Weights of a small GPT-style language model, trained from scratch on English Wikipedia: no biases in attention or MLP, 3033 steps.
Each number is 128 + 24 x the weight over its row's rms, rounded and kept within 0 to 255. Layers, rows and columns count from 0. Numbers have three digits each. The size before them is the row's rms in percent of the matrix's.

# down: layer 2 MLP down (transposed), 256x96, rms 0.0705, rows 109-154, columns 0-95
# gate: layer 2 MLP gate, 256x96, rms 0.0726, rows 110-155, columns 0-95
# up: layer 2 MLP up, 256x96, rms 0.0682, rows 110-155, columns 0-95
down109 091:101137155119143157114085133133161126165145155080099118110120139087168147123124122141134128136106145133147135059147120165125105111113156112167153129181155165166121143110162123151141129152130139102074122087104177098104152116148107128125118161121108144131114099149114112124111157157136123105
gate110 106:144122136114088120168082116134129168131132121096109102137099167111164133059124115140104135166085115129097127151164150144132083139105165098093109116089108120130129113128119133129107136133101185130129169142138089117138097132158140125139146139086151131156113156107109134128147122076104145121
up110 120:078108129134152126089163111123182069103128121122162120129153095133109176174170153111132092106121144129146106116102136119114158136111127174116119127177104100147098123133093109143134118131158119098154089163095111121124130114098131155143129149152101147103110125121159163134113111142135093111
down110 112:089146133157142137069144110107182070153120126132134097101141122138115175125148145129141079090115156116127095118113152141121141121184136175123131141164117109154116103105124145114121147147133092102193101183107100120126130127121143137170137132149098150126103137123125125135115130155146123141
gate111 093:118146143110137132098093126132111155131115095132115121145114090128115152150192139132152114147140123117133158122138160141092083136075113140158119169106121097075155134126117116122128123126149090122113054093117117151137181147158143086148103101122143180131106148148158127116117139136124141113
up111 088:121115119119136150135089149110132149138126110106146127130123115136108096102097193101168139151163123135141157101115159065109141152104132156111108105107075119113117119125135135110165165102155111096112082149152142094147125097130161127130131157151104158173127118179128126160127098096148126116
down111 095:129124162129125151123125129143120126099137117153106151168100118100129120165169150126122116111137110140140155125109131158135101119094114095173109165125145122093182136078108118105152100104093126132100102120152097124105147145148125106150092084139156180109108174101164128091118103150150169127
gate112 086:138141143142122124146167122162134143084154131098136136113121135137109067095112120146180143120139170097123147155164121073133130127125132139125097175175064131128157126114137116135097156146104163153085071144085128154131122115132140115148131143110121104150135087132153108145123120145108126139
up112 087:139129100150114138168148126107157100108130125112143085122141103124138130114118095077170100151115175121112170159159111091092126154138167131137096140124100122154181142173131126124108165123148140108122062162107125152147132135143119112126131153107128109152097153135139090176113122099130117104
down112 088:115139123110126113133177165111114082149148116093134125160136111155092115147154100161187148115144101163063150150130136100153145195138137128177133144134125144126114128117133090130146146146172118141132132124095097109087155139131134119151093123123097100098110146112144137101130121110112098145
gate113 094:093098181127106148110167082157097162178163135131101113130127160097108096137143102137146137144102095152140160129077153133132111108107153143098101125161143136102133134139163132137101103153134142140137144131135093130145169090136109140144138150135154098069110110129131125135155093153114148159
up113 089:119151146172103110088177108122093140146145135109084104172149150127118105147111083147129137139134117178155124136099150150126083123130128114119091117141139155163123103113143135125127107137114145103134162165115100135152101107130127109139109131120134074141180072105095112132146130150122168168
down113 092:143173092123126094140123146105196102099146109119128136156138082177149144130088133103118125153166129137140126144120164125078142112120120103102086169112135100125124125114108163088177129127126108085100116130138167106144113137136152156157119112131135103123106106110137153143097149128150123081
gate114 098:118115151125154152161153141110111109127105128116107166128162133100127143163105138120148116109132173109142116140144117075093120155093063146145103093124134110109165093133137130129096114146162177154111170137135148083117170134113127097165111164172146134138129161134125131128098110106104125094
up114 102:105129108145145144145083128141126108066115147113123105178186129109070116138141176078105127126138121154099125146146124110162135157104126109139094141128149109113125104122127125112113141139172160128168095099157110136140110095110129121137142096128165158094103157126124153091126139142095157108
down114 095:140153178113121086114148139109143102153158117106126164150093156118129130150164108134110133127133164147101143154139113127138155130147148168157154136132132113178138130166145083154158122134056094162095128119126125134140079145118089133091110156128140179120134099094113113136124098125145131150
gate115 102:107156110121161127156069114112108125118105179139135135136119116057126146111100140166133108075102149121091102095104126109155145115154122128098151088101114123121115144162108131137133132139178146136164117099138126134107147118163125112132179124111108129145116107161111143154113105168166102107
up115 106:163108112161152079141134068157093108150145124118091148140137111139104115105116150060142113172131160169130121168110154125110133116145162136109086099155104121119144124144133161123127138123146130128112120085123116126106095141128141139095102130156152110093098111131115104176148151114153171136
down115 107:126161128134100129124148083148121131114145182144096143153092130129151136085119124111148130148163154137122135105130090156150137130149152158153092048168141134103114153127125118131108146125169111125128131149116115113120095105137092186104086117152122129106132129158116083148174158113105130128
gate116 103:152120147175145145159142101147138167121137118123155106103160122171122148108131118172140148156087112114160105104104149106088167143133113102085147130106095129158074095152156149135123075108168111101135115149116153124086146123114136157150113139138156130121129104156140160108118106142119108094
up116 102:132142153092124116113157122144133167143088120129172116127110092130110138071110124162094118073103111148145091120099099092163133138138095104094134132152152147144118103170144103136126110131160097123131123122107123139128163173149073133153142136144136093178105143143112165123138126103086121131
down116 101:111131135121105146116143130139122115109078145114152159180116122115100115148099181150094107102140066126100126109093141108132134133124162123160108147149173134102111152129120107088115122160076137136122116111155108124149133154182134113116135135107112128180128157125110161137145111095149125185
gate117 093:138115080116094125094115101117120096107087165163144134151114152135125109093198090117100134182118098168116120120132102114145162089131138128133141145140129152138117102135132181114136143138139093137127090149129116109093136118156148173153139136150145135154163095099138157107117122098108106112
up117 090:137126157069112098101088149143118089125128146123128130155155099134136115111149110168149133171123086169142157123128108145097114120106120136162172128157147171143137121145167161127086122165086106129125097142161124120161098111153105117110156104139136122156154103120155133102081131090122126111
down117 089:184088126143122130115116097122148124160108116127135114127089116124123133117136129141126123103124090140122177165136199191130101118155151099125115166158144110116148120141151104109133116136103139117119114172113152155178134139110139115078108144099141083108093120151126138097104171118139114152
gate118 101:082115168113139127094133155111080148162129121142110143164139143152138159108130090166152161123089139135149116100132140111147133115138103113138132109095135130092085133157164116154065127147129123158130144102113124116164108159117144148109151116139155097153105112077157172156123130121087096136
up118 095:142115148119063121139103139159144125117159126125126161108103184138150109151077080201141166122125114093177145119134130087107156143158129140118111129119120121066163128100120135134132157099119111106150127143120124144103157120118105126138137120138143120116125114144123122192131143144133112092
down118 088:112117131166151092105114162113105105157074143149101121131142136133113102114139137156150143124102140159104121140067106138157127151121124125170137109127152126133087166123136130096106123174095138166120102111127089130139135126116141113109174136119150140123137085082078142115128140185105080126
gate119 092:149138117090124116127137087141153083149091140159101165106113156129160098124172102117109123116080167146124187107127101140125072125118137148101150125098142140115145119132125121148116149098124130163107159161141100108117098140105148120162146133095157146149107173142142130116143145141173149092
up119 095:175113139135112111151104119098120120127103107139141147123075147103147096109084088155092152131146151135099135095146119160156092077119122138143113134118112112146138139154125124150136093095103120171068165116150138132107120153129112170137161141130114093177140129164110131160164120133139137092
down119 095:115102130141137152155118107098160075152120112119121176166109116152164121130112091136116150148152134126115135121144114135157132156125148082136112128114126070099131125098124146150127135129145135174081099146172171100119070188138114117128116155141113135132131126166130131109154130143147093080
gate120 092:123089087119115148139114145125123152158173090111129111129155114162129162120132127170141141155104154109141112123170135098121130145133171147145152124121131095153129141099128093134111163108113138137167187159131144131123084064098133153162132135093143100117107109128137142118102168126081162116
up120 098:133124102148139171105139095095102143157110124119125132155151150112165114139150147126141142108124136157128126096139127106106181139109159116121139102137085125150127113133170157189159136100103120117132158098148153100135125146055143171148106132148082127141084123120136117125146135111079158157
down120 096:111121109136125170147072161100148127098090110128152140142154086105147135141145087165133105116109113134122162126121127090110149157107128088141131137111132138113155147180114124200132137121114116143110127141144109129117190132130122137134093136153134129186124131096096113103163164098144147103
gate121 108:129091134138108120139116134163167136111132121100120146094134141123089109149160139115134086138103111120077100116086178136146161105145115181110089136127067110105150168145098133160101131141117144105125114146135165127123116091164098135119133158105129105146152123131119123123146174104146085161
up121 099:154161126110121116113123151120148079146149145092171117136116137161119109127095137143176180125155142124127156104101104139110138139138129076148060137113145209168092147122143137105144134162148125140077122131115095153121108122142116175115119117130104148134132118118109144130104135143121139103
down121 105:121132160125100113156146155141121105147075131140166104110149138146145127120141138171121143166120165165141155113173109140143103092121169090137097152122126132159140153129170132145143159115171102116098147070118108118125135169100135089099143150112128109146140167127184145115103124126119152117
gate122 110:103096133102117119130113101154127143157136134141140153115199104098135132100111097149115129167144101128103170187117107115136103099150145110131144126145164152121114115090168123156087158121133166082164117105082105125124134114111151115075118102124118154111129111129126097140124105087109126109
up122 099:136162149139153168127132143137127083120152124112132149094131127150077111141128161137156143168140166131200114092150138132128163161101124122143177108126123138144114095123112157157115120119151087152082107150154136095171132138131109107130136120105141096116136094070092139131118156151125111127
down122 108:147146115153138142124170107121157119084112186114100097159176150143133100126141102152111119110107118125147110099107118134113118087164129164150115172069115136110139142138069104049123125108156099099101143143127138142127151155117149124153120110131126173146145137117137151117107122116138122139
gate123 104:161105156128154171142126086090094106111138126157109123136182121103094144170115176134145167132134153107147123123087140105154118124085158133136140111114159095148129157157140131121113091098076128164122130113126118097123081146101104105126146134120116116079144118111143147121131134175128153154
up123 095:146063150148154143116136069080118139137154135143104130157133102125115113161125184109097121148150136135142128134086157134129116066105168125155165139135160117092136136136095128119110137135107144154102132105130114149137085169152152122169116149162127125113130148156121152105111134170146135150
down123 104:096126110159101149085152119079173127133130125129091140143059101139134155123134156139138092137149120114138156133135141131142101139138132131139118115178149124079119177116100109157091160121120122123052144107124109136166138135129128139138104126120118087131129135114152167090108159132111102160
gate124 120:167155134118128118090119116108125147090139139157108141120166129092142139149162152125139105149120155100121150122129108114142077094151122133158106129143156133089098128082138105118089131145176152190129137143105183153126111119117151085136111137087140128091094089155142100138129094141135105112
up124 110:140186113134102106100118128126127141119121142131163131104156136090140110116112147126119106174193160086110136090166113092121104130117149123114092159154161135094119131156139095151159150133136177159094136147111152145128105133125133127125106135108135111147073112142100069141104109149147118121
down124 114:093075107125134144166139096143134125165164119117134115148079137164102108129069130119117139101129079121144137131142139105120168133152125147110157105128119146155154106147120116131126093148080103094128120107188109145147121126118151141160134102167091127150112145092092155150127170102145130124
gate125 107:096115128124131145122121140205156134146134167108128091147156119115164133096099120137141100130117114101134106102105140097086135127085162143132111134143091149152149084096105126128154163150105101118126095125114164115089116098133110175108143138143152108110157118173154160129107156101128153146
up125 102:128134169124124083123116134099097128127123148131118179153116097136116131140128130140141162110146113132132126185132122118182125126179101167124129122094132125131130126154102140146145132103139146142117159137125084150141130104124160090165153119081083148166093144086149159158158155120067117128
down125 101:114115114162140154118137114175131142141127123140166091133123161120182124110106156129163108119149124096116082166118117101103103081150150129134132125125113172140114092107104124116142197084103151134124099119121148147105128083145141093113134107139119090117141174154160168097111127111122133124
gate126 096:072114157167119125113135152115122152129108137094140186130124128145147102081114144108117147121124096124108132085120094136171092136161128147122140146098147155129119122152127137113113126124132179134089069129118104126125104146137107136178151127115099148114118169108109147130171090075103115154
up126 097:152130123140137144126105081116116153113128134116138095109127133136107118147092077128120152114132117099126128153104136105102092155129060152151101142171085121113118162118121134118121128097176140097145139134125112135173139120172104121116129121166103171125106049174125112152128120122114157109
down126 090:099121131141109148181112145099136140117142154139113114112201158079125125075103123161131097117134099130085124119154138086165135172138123124177092116121155178121114125151119133152110125110131118113130140116106151138149094120121140102129113134137102145124131068146123106097130096175107130147
gate127 119:154127117174150091153129116146102121104131137120118151158121156136133123119148171098106105124115142147117126128111093172142127090076143137148130160146146135145088133129151131074141099111105167171129107120144153068151117130115099130127090149117127122089110163152115117097168098173127112157
up127 119:145097166085150129113142098149116128121123168079096139110157095114111124134136090115169118146132119113106116123129120089150100131077116151196152110129114124130159112115107128138091126118132103128097158110175133166111172088076135161101129106126147126140124148145115084131119132105143140148
down127 116:104132090114113124126127150119169139153105101168113152136133156115124086131152112173097094169125142117127116117134146149131151153115163126135082108124181136135153162104126105150115101159135102075088133144071153128125121155126137157124157097110130137141139160123084113191118123129146154118
gate128 107:137129106098131090140125106112133169167099162129104124147129123162132159099125106128127075159116124127097117149085115139172097130155131174149137162136105149132149134152162070101141140132105150120163145114105107101143137125133131138171137138101126154133123137163099135125162088160108070094
up128 110:139115146135136153128118138157104189099118121123147119136116135147135155154110147138104172136121109105177097087152137125147123103150109106103109153101118089133153131114115158147120067154130132130162066135126157144117150115148127128118102138139119108167143193120120102161112142101072096115
down128 104:111116137119133115140172105078103128097138137134118173182095120119178108126085134133156085138114132149118149142134148169124141131181146187128117124115111139140112115142125101143103139102116152101083101083142112116164148153172159130154131144107101141105116111131089133119161094129142122133
gate129 101:149087137129098143127148127119079134136175159119092115139141131157139145167116146144156161114095112149155097118163172120146139161130143164118135116129112141131153164069086118096160143077098139075121149127122111108115186136136123117120125106139159142117147096133095112157151121132129107118
up129 101:087106120086129152102134139143080167126133140150128160137148111113136104190130121153132095067123104135126150136145129082110092091121106156180112097154153143097125154125088108132149128136099102159120109164145131095111125126132077149161113140135151116131130110120156119127165132150133118094
down129 102:099106108119138119071118187119161127090088127161143120119124114084152149162129118125110075128135109130111143143114131087106115087113146111120092135198124119104112157163108134108159142181153170154117095139148153118105109157127123181130121139135117113109124123150143148130123148139116130126
gate130 090:159142172104102121157129125107102141181113133153128138152098150125121135088121139138121151102091155144132110109145134116134135127089148144126129117069131144078115080130138138110127186127140097096160167125159113148116134126138166148122143119126120141096167118069166138131151137114115174088
up130 096:104117084135142121134119141155162106143095117131114121115148098133153140077123140145115155119142125132118135117167122136133108147111133164127102202088111126111097098082113108139138134129174128125119136163135105172152109092140096112183166141131138149126120130178107150150123136151094166083
down130 098:130140127133143111097116145113096100164132157138134130126121101106105147112116141120107135169134169110120126120135147078170112105130145135141122149087127125112109077118110111076129173097148137107122135130069141203079135148139120139140122115110133150103150160114146108133117116180101172155
gate131 099:155078113142113131165156117133134145079115144140136141097140169147149120132150128169114092119089147117162138165113118181157107163138131104086102131097123095118113112171136115079139089137126169146133120127119103145104138148144121111168160108121102121133154118139092136142121087172107135103
up131 101:127165117113144172138102143150151150123138126114142113093134116139132145117130139119122139130158122141075133135148084141115141120146149116147137133097114166122169108128160098113150111112161102122107136124099149131141122128115095104151072142223109147078145132144158123100120150090097138078
down131 108:103129146097133147140123139140096114120115119102131130110117098083150192116095116100144130139190130118111073121120100095125139131098169139155123137140118122133102147097122081122140141148142131099135114136110137096163115115112159102115104102143184158121096140146172154079152151090107117116
gate132 102:142140124140163165114131157116098118118112102108166133118155060105118109150141107146154111125158106123139113111094122095157165132130120130151137115091116124139097117144106119157112137135132151110100095137184156168088153101137130154137178092104070123143155172163133159138121119136143106115
up132 094:124144137132135167138113128147113120093139075150180140135083112113125158120124145165136137113109084132143098067121135114101103147128130124154133136075098119100094158107124112147154115114124129120129112137135132153093165068148116095127178123096132169170136169140130114126118096145129105151
down132 108:147139124120155157104158146117119117096134073120131128096136098094133157139121115131110124126153129150134121141078159093115145149139115129137141149128133106095063133139129128201107126116120171102113100119134171118075102084116138138077116103088105138148146169169153133120122132145133116142
gate133 101:119133136146106089142077103129106162115161099116135119112125132139118141160105138151124136135124118153127159096093162105118149166090129084119157122084097133163110106096165152127111165143118153115141112106108133125121159101122167146119132121113149148091085140129099153162166192142150141090
up133 105:110126143086119119108097146178154165138087148156173154097122142137159099147103116120165116113137101101067109160122101087117143137153121100121124115142078143122150157149092094141144130136159138113123135123135084146086154126134097131104163111130095109130118164161132156116121151113122099114
down133 102:139179135159124106099132103146134122126086137146140133119100128123107129121130126155148112147134112095071101139082123140118124109159147112128143145118102155134137176132067113162167068120107112124136131083168118117116118154112129111144152145123130135158135174146112129074110121128153192113
gate134 085:131116184115146158133153135132110127156115121133169160144113159098148059107139126136157155112127142152105095112097074144091124180145083149137159119063134137123099147139144152156112103112165131151086121128153107102123119129088136146122116153092129097115160127127137128128120140119107123140
up134 089:143140093137179101112150146141160119120108146116084139107127130111110128157108146093101114150110119126164142122156117111184115100122135130111113134127123088110134090149094126095119096142091136100132106127086164186098146154162167127156170088123102091147149158112136148146096125134154141133
down134 093:148132125118188101133116101149161162172111122131108158126169139137122084110165151117112159136084136159134138172113106168124115135115128142145117081060119093114157093108132176110119089158116140113129084121143134118120163101127143128122171139132143137122126140122135136133104110124138157171
gate135 084:125137110133128198172098153113100132122097136164132139132175104143104167088109117117121154122139146149140121101119190108167152131102115141137125088113104143081151114133146153150153126122138136137094162130151077122123149146119143167106100082143124146143104107105145150142117166109111136101
up135 088:120127140137123154132139124115141120098123149114144124102129139156101099086102151118120129102185132155138123088119155120166125107124113124152141093128100141084146155162151142135141182082120092148101127135182144105082111104105144192100134113175106134103096119126167122142133142118123166117
down135 087:093127110095167136130097126085125111117111140161152175136138111107125132133148105171139159156120108148129131134106159136151102132075166143118149110120147141135135079110120190120145151155117129142114133134136121151117158160152112122135143130128180071167097082129119130101101167093141114114
gate136 109:111168108161109109093086128130162140146113111133138111153072174119147127130166107119111125145109084163137096137086127159117069162135140105106148153133139128155123162143076121140115109151108128116138138149141082081111147104132118113150172148093122126129121127114147154129121079108126144109
up136 103:134154130128100103151115126139152117135112140125146130145100134144132123104143086124116128135117111151182139212112148120107094168154144125148106096117166170132126114121112095114130115150142093112132129129134085112097175123110138124125118071107070115147153130114167156167146118143153084123
down136 108:172135129125150117128130130131129089125131136119099188154122132141107137098142120096119109185111107123187151174126167119105104180116131161123107107123144113133131096137116124127133132118130094158132111101139156140088160123098139162084105109122077110096168093132092136129135142139176130130
gate137 100:123068184158090132132153157079118115124115119173125104142150127129134138137120176154108129141134096145138158135124107128123129105142174159161149127123171141096137137116164097111102125119110123182147143098147139121119140103138140122112115131178110125094111066130131182129139096144128133139
up137 117:158176086118169079138139141144118148161131139116127171135138122121132105116191113088145108116115156116100119100120143094128157153149115140123124106165113180118134078108089151135177124142157134107136140137113126126162129152148145141107139151084144130127123171108090130078151142121129111147
down137 104:124144104124123120122095095201141133132115157126123104078116117105132127134137117138125172133100164126144106115084111157157098113108119108104136149108097138170130142155136140136086158117145141091142132163120122129109127155151075123152131133126142134150114128139186074157117177138155114082
gate138 091:140100149066114121141101124097113124129106142132099092099139098127114139091117144146137119152126122156090162148154124078109125096126159120151151129165148123110157156144149084116131135170134125103178115130102101130083112117117102164152136133079143123176174116149141151128154127110102121097
up138 090:123117123104108148098146132147126144133176158102092135198112126111146126128124141154118163123151175139115135145118135116162103147101116141112088146123091110105118088101068136176136137153121140161124122105109157135147154147175133079150087095135124119142123088134110108109147145147163152122
down138 091:154123148161171123130130169108095156099169124141114124107094141161108134131128115080138113140143110129148122163078104169129130116124147136097138109094096141130127148169134122161086147078145129147130150098153117161142129151097154112094145137108141083087113130098170122180127108134125129149
gate139 102:159123146139125146169124147137122105115129110097166105097139137146092144136153129103092140187103124153110144129145161113140108138083140146122166128102124139154170113121170153126125155102070134144121140101149211098139152118121132142139112128130117126132144178125134107104116150101100173151
up139 094:135141145138116147131136165130140078125152129116134118095128130175093159144174105091081136167119115132120130105152120140114105118089133135103142141114138128155155106111164145110084131095095137136136138140129175066096143094117103128145121150138137087119130151118123099070101132124113184150
down139 102:088110132104103128102135160099148138142112149109151121116135096137108142108134130104088134097145149121134174137086134102130107168129105135117089132132119120116088131136131121165141114134133131054156127200118142129130098091153121136103156128120091088136146110154080134116162126178152109108
gate140 112:133098168139095113096182117102132075132115127167106158125154090140156102099119123099123064126152087158102147092102103117147174134103111142100120136138163140076131127157106161168128154120115114112144122111110117120155160123099092137111128147122106135095131116154147146128127114155134137121
up140 102:114134171117081161153117112135132113128123160159126124126138086126123127152177117132110140132155113134109151141128120122131126134113185097187153123124187134146122143105084143085097113078117090136165083130112099156105086110106131159124118135142113142142136116130130186122086136120144115139
down140 108:122148130115151149187085131163110146161102146099174097134084148141138154172107117164142126152114170103151160138171105137155121134125133136161116138128135127155111135101135094119115094163131168170093120124151150115150145143169127114127131133151180110119084118118132119133174136115147105143
gate141 106:109154105146132135145127108087159118116135138162159119132126149132116132111156071120109112126110103110145139119123130135157166131151100131128147133140137162144173183171148125080093101117127113113165119097123142073142109152083117090130071123164102121129115123111177119120121114093133172143
up141 106:087149132124109130120119138111137093128140181149119117126139156141119118070155091113126119144116102135150130146126119133210173126163117120141150126141161161117143156154118143107139137156176135120133116127127173100166105136119112097134127122171077103137136135076158122147162126080122128123
down141 104:134116131132137122110158094105141152092119133078123138145155107110095143127078150139141156115137176168144160148122172092074109121100150130163123135129121095143101069100137123166126130113090147104147133175154121117107136083119135146105151096126110086149143117149124134118115112163116110105
gate142 110:109109138138129127110147110104135096069135131144104119141094146181145104122186112148103053149124095132118120117151091155102134115120160163131147165147129122135130133137106130089142160133098119091110131137160125150106150093118155047150123149117156136150136158141134156120121125129144133130
up142 109:079128084132117115150094125152141152147092119138116099142085181130154117177109113145088111108146099107127073116159142127116140173168114139073138168152089120136147133140145157129144118139132130169110110141115105146112143151172116097165143159144128127156127123123123158167109116119130136123
down142 108:135095134147133136088126118118095101157139133172096141133130125095119118139092105078112132123087117127146096133184153093146182136113158122095138135089124119104116114104163121133129135140113148116142139125131078134092128115130128139145127112122180140109146071145133106090118189078129119138
gate143 090:123132124153123106094098096115124180154136152078094148122066126114100109149124141168118100121113135136147101123094144136170156119145169127115104115107134138152108125105081153149135132111137107150112115150149113110126137113153138148186101107155145136120069181128108166122107109116155140110
up143 104:135156140149126087107100134127159172141127096075125125134109079126091120171102138160117111104127139125147131113082151130131087134142144099124074119161161143132114117150084157123120146116147145131121115154108091121113126119134133149190111119112132118130085173138086160139089151122108125099
down143 094:137150134151099125112134139104145077127116094118149153159125076160058159144154098138126143108145121135153142119125147109128083163127102110115105119169143110166128115117110127103126138131129136113115145159099101150102108093123112153123127166069112108175165134178119122136111169121137152112
gate144 116:129108101109106167180137150132146124119099140110081151105116104118140137117116124163126085111163129102101111131125108139155085116160145143106112137134188143156123157128152133112095179109097114116159139118104119130110165079137081128129132137133110114145136084167154130143110152134103074107
up144 117:130149162138149103075139104109116126138134126143163092147143150138096123124144121114114126135086127151154159126124147107104172117116095118148140120125080112122129092138102125135146080129135141136096114117122138138159074175108190125130120098122154128117132175078111096137143083121146179150
down144 110:114121146142167101134107121100149102129133086122117127066157139180113134086172170159132110121114122097155133083113134103127168090117135135117167119111104131145137157165127112135107137150165114108135106119126124103124103152126145122115126138135128163139123160100113138164101114138124212156
gate145 105:156143131146096147147156062099120107147108111133118130093078124162096155144164162115104143154132148109150131189121119141110123122163130124124166122080159124108141136091128117113118100144111138116131157092127122152112112123148178087120132113140175126083106134117176154117150127150150135126
up145 109:095096120086153122134104138145143101071088110141157077144165144091169103136129076149149112142068099146142136117136126135131136113113095141095117119152114127143123105143163111130105124132132112111137115150119141168142139128084111175123116100119117141128136180156117108123096116134145185135
down145 100:106119115138108119155156123169137126093093079126176079092095118103120152096138082166131107158087083119123126152141144107162097101133151136141144128165171129146127116137160075144109133120128129125140122119116145159132143139167140148131113099109121160081113122118140133140136093131087151157
gate146 094:114101116080119150119142125169097168128136122159115091094134163109113124116109110148142157135169147112188133150157131130107152099089089090135112117165124108127104112135106157100137126160132133126176140102150155142145119112111149131146156125137168133161139043111123129109140123108118138149
up146 090:140091113118115102129146151160102142133146061127121111187150132117163116152136127100127168147068140142130147121161152139175122146132100116104088144128067128130119116119130142142151112121154058113161123162111122125098132127134126169114141133137121155094127145122124149136113100132115161084
down146 087:131106106097143124162122119162122150122171119139143085125158107083147077136101131139161158131116151108173134133138099113131118133118089108130126152117096094106120169106098160198149133128174132106135134095104123134133154109133131132153155138130176150125129091090142173143151124110151125098
gate147 116:116153092153115158132110103157102150157102127138155103137112102110128111162150122137131134160172121135117090124115146169133137146088086171130178191102171111119111092137094089149158118103137181130130129117087105118112102121124141109141165095112123157103138132109150137141147102139108129134
up147 114:150148139128167106094121112114106134153147129098128088157149126108130099180170138137117109153156148137101169155128115139109140119083092151142119118155134140113106105141125101136116042121088167087114149088118116157113113124135137120131087123100148135114101095100151142090112111110102121131
down147 118:144135138111190105088135136098149096121154126133140098149148136146132148143135094138139105155124155131101203135148148097111090118101148138113085074157120158122107139128116132127133080157120112111130164117130131149136155151145127146123071136123134126134112119162136114104095133070132172149
gate148 093:127107129144132119153080170158091189124099159132139149086100118152155133132149091116119118109177093152116103166115121130142130111164132135121062111164123135146103164140107123164120095137152127139114105106126139152119124150147083121119152141125124137160138122127133128077101114076158133140
up148 107:142144159125111135124143102111161108116174083109087130146146171131116105131157148125177128178076126089113176126123119143112117106121097111154173146134140123087181120119153132115078165125105136153129136125105178130113110139090142142110119116137136120104107149103122138173144133137126126094
down148 098:118117116125121155118140144137118131175127127166165155124118100107139146116116131134098167126174108141166087152150119172113180155128166136114096134135134142162091111150112116083171140138162140138156129118156080150105137118141135108168111166133143164107142109181139101084110128138133143146
gate149 097:106101135102080112142172093117107131110151115143088131101119159135132140127164180132126141136132155127141173124109169135103114111134126167138117130119116105095095100108130107118068159169118129103156136170168138107137130155133156092146133131120136095164089121170131108094134137159164138116
up149 101:098141134103128111094132134126125098132110152125065149141105124148182112130126137144126132148137147132129164166124109067160124094160164144149087161127092157112112111163140194141130172136142152131146107102131081126139137115107132126108103135121151122129158128130138134147091115139150146067
down149 097:122158150058158129153160176114119129112137154106126127136158126150152157127158100091111075148095133156160144160130135141166164099097155112146131144121119150135134129151096116098103131127071113160177113123096099147130139088111129136146120124117145144088124114095120135131140156144149166126
gate150 093:142140125141148120154109105106150146141094092118133108101108120123112095155142130119150114133114102082090146164118104135150151112134137145133102140115112088119093165112163109112100123132130106114118092122091108121123070174097141153122128157150178146123174114156173087133162108153127159088
up150 090:146111128140120134137139145169093137184141125107123113114133092103141142130090160140113116109118147143139137126173131096114150074117121087102177125144091133082128138084078157167096096119157116100122130093121147125108196144140136153119114109121146137133127124149117078126144105110103113130
down150 092:098044121109165165134132167106118116172154094154121152121091116151145103167124132168121103116095162096145143133143115105109135121150135142100130086134123124125110170142120138139078116114124095098141103113136121129125122151131132147137120180131143143125149112147133112109156127144201131124
gate151 093:131140142069109110108137107118102111104125158106121147134163136139128136080118101117164112116146134164165144164131118174108132140156105105142124116161135177175117155127134108170118123122104122116130169166135175142099136070181135116152132095123096125133090119130127131115158163111141104120
up151 092:135142128098112114087148082128123075112118099088125126104184161151121116137131137132174134141153147157174180128101128150115134124133153152127100111128166128164115139128115153154122129084098149105121127160120178132109097106135135141127088125111132097156157150113103131143138162119122173172
down151 099:094133139152109127152130135153126166144122143113157126143084139112125103188131130130104109130129142088126151093136138119124084122167117079194139136104122136169123106123158109141118132162142101152111181121138098163140148169140111118138128161139091121119113124113079106115143155081135089106
gate152 107:136096107130104097168182122120087096155131150160115132143158098093136150137121138161132073133102130130101130138115125119141123087131152159100098125143150125116138109137104099154095168147115173133140167138129139146128124145122166074140085120116121131109110119187159147167116121131162151110
up152 105:112130117128097134051156125131110113103102150113116123143109145133132119119097171134136116096120140195138152083178167117128127120130129145115086148118141138147133110135080108160147137125177139145118094123123178091129122131126136148168143114131121091148164092140106169145109124123143135168
down152 103:131180101130129101132148140107131101090169157115155122145134142105112127116128148146145084124147111153147178113135183162120123102138120164126115131111110133132105160152103124131125108105174163124141125124099142140082139098147091161166116122140150108143121105105053117120110165143102137089
gate153 100:139145133149132163152102111130102113126140144146094111132136117143157157087126120088106177115144168132175123135142149130111147097167154122125143112154085105115136133144132112121135098068143125129135097061121135126125081126165168119089072154149143150130105132149131108089112095123146146126
up153 110:132148104125147145157099144134117147144130163141103098136111107157176133085156128094115149114160184139126108118136129120144136121163140118140126121158074142132145153136122112116137134088157109120143109045108133133126099139182158099109093165141104156150109163149122121095086103135122129125
down153 099:117093160074107112089150158121141144156107154104102151153104113134092089191123166172156146080116109121126148109102132146138142145113150128101157176125161127095133101140117138155094137161118131108114134170108167138105142144121108165138153102108134102144168114122125134154134121134119107119
gate154 113:133116160141125163151107157129125116090124098164153111104110158148128098138103137158100145133111127148125110160139114101120140171125155082125100107123085110172148132137122166122154111117149095118154162097145092155129141120114146156108124114176124135123099103097174177140103098136182105148
up154 111:153142153155128104119149136142104108123112104126139151111117133095095068106077159109133125125134114116118131146152105114156136113111174141114080090150124093086158111159119158103164107154130100153139152090106143153118123120131138113057134122154120079151122130117159154145110105132169127145
down154 109:165141148135112092144167162127119130126106091134112149097127154107132087146108141106129137123162109131103130110139131125158154125129154135120103125157175132122113126066098146130165127162123128127090131112097116117130138115138103137036160118121135086165133139176138133146150147105181108116
gate155 107:086139089114146119155119146121126072118105161144108124092133094158151106145123104119125138146154113163127108107095129114164137167174101118088105114121111124180154162137103098087143162124159127118136141149092115109110155132151148157180109139128150096152095159147156121114114110130148121109
up155 112:112141089117147115150137132143151113106072180152156122125110126160121079173108131120109153125135119128155126101123163138164176137141091100095137133155125120176156143169081096139126166138119113129104114137087148084110116112175107137121120152139120127120086121111125100099121091138136128137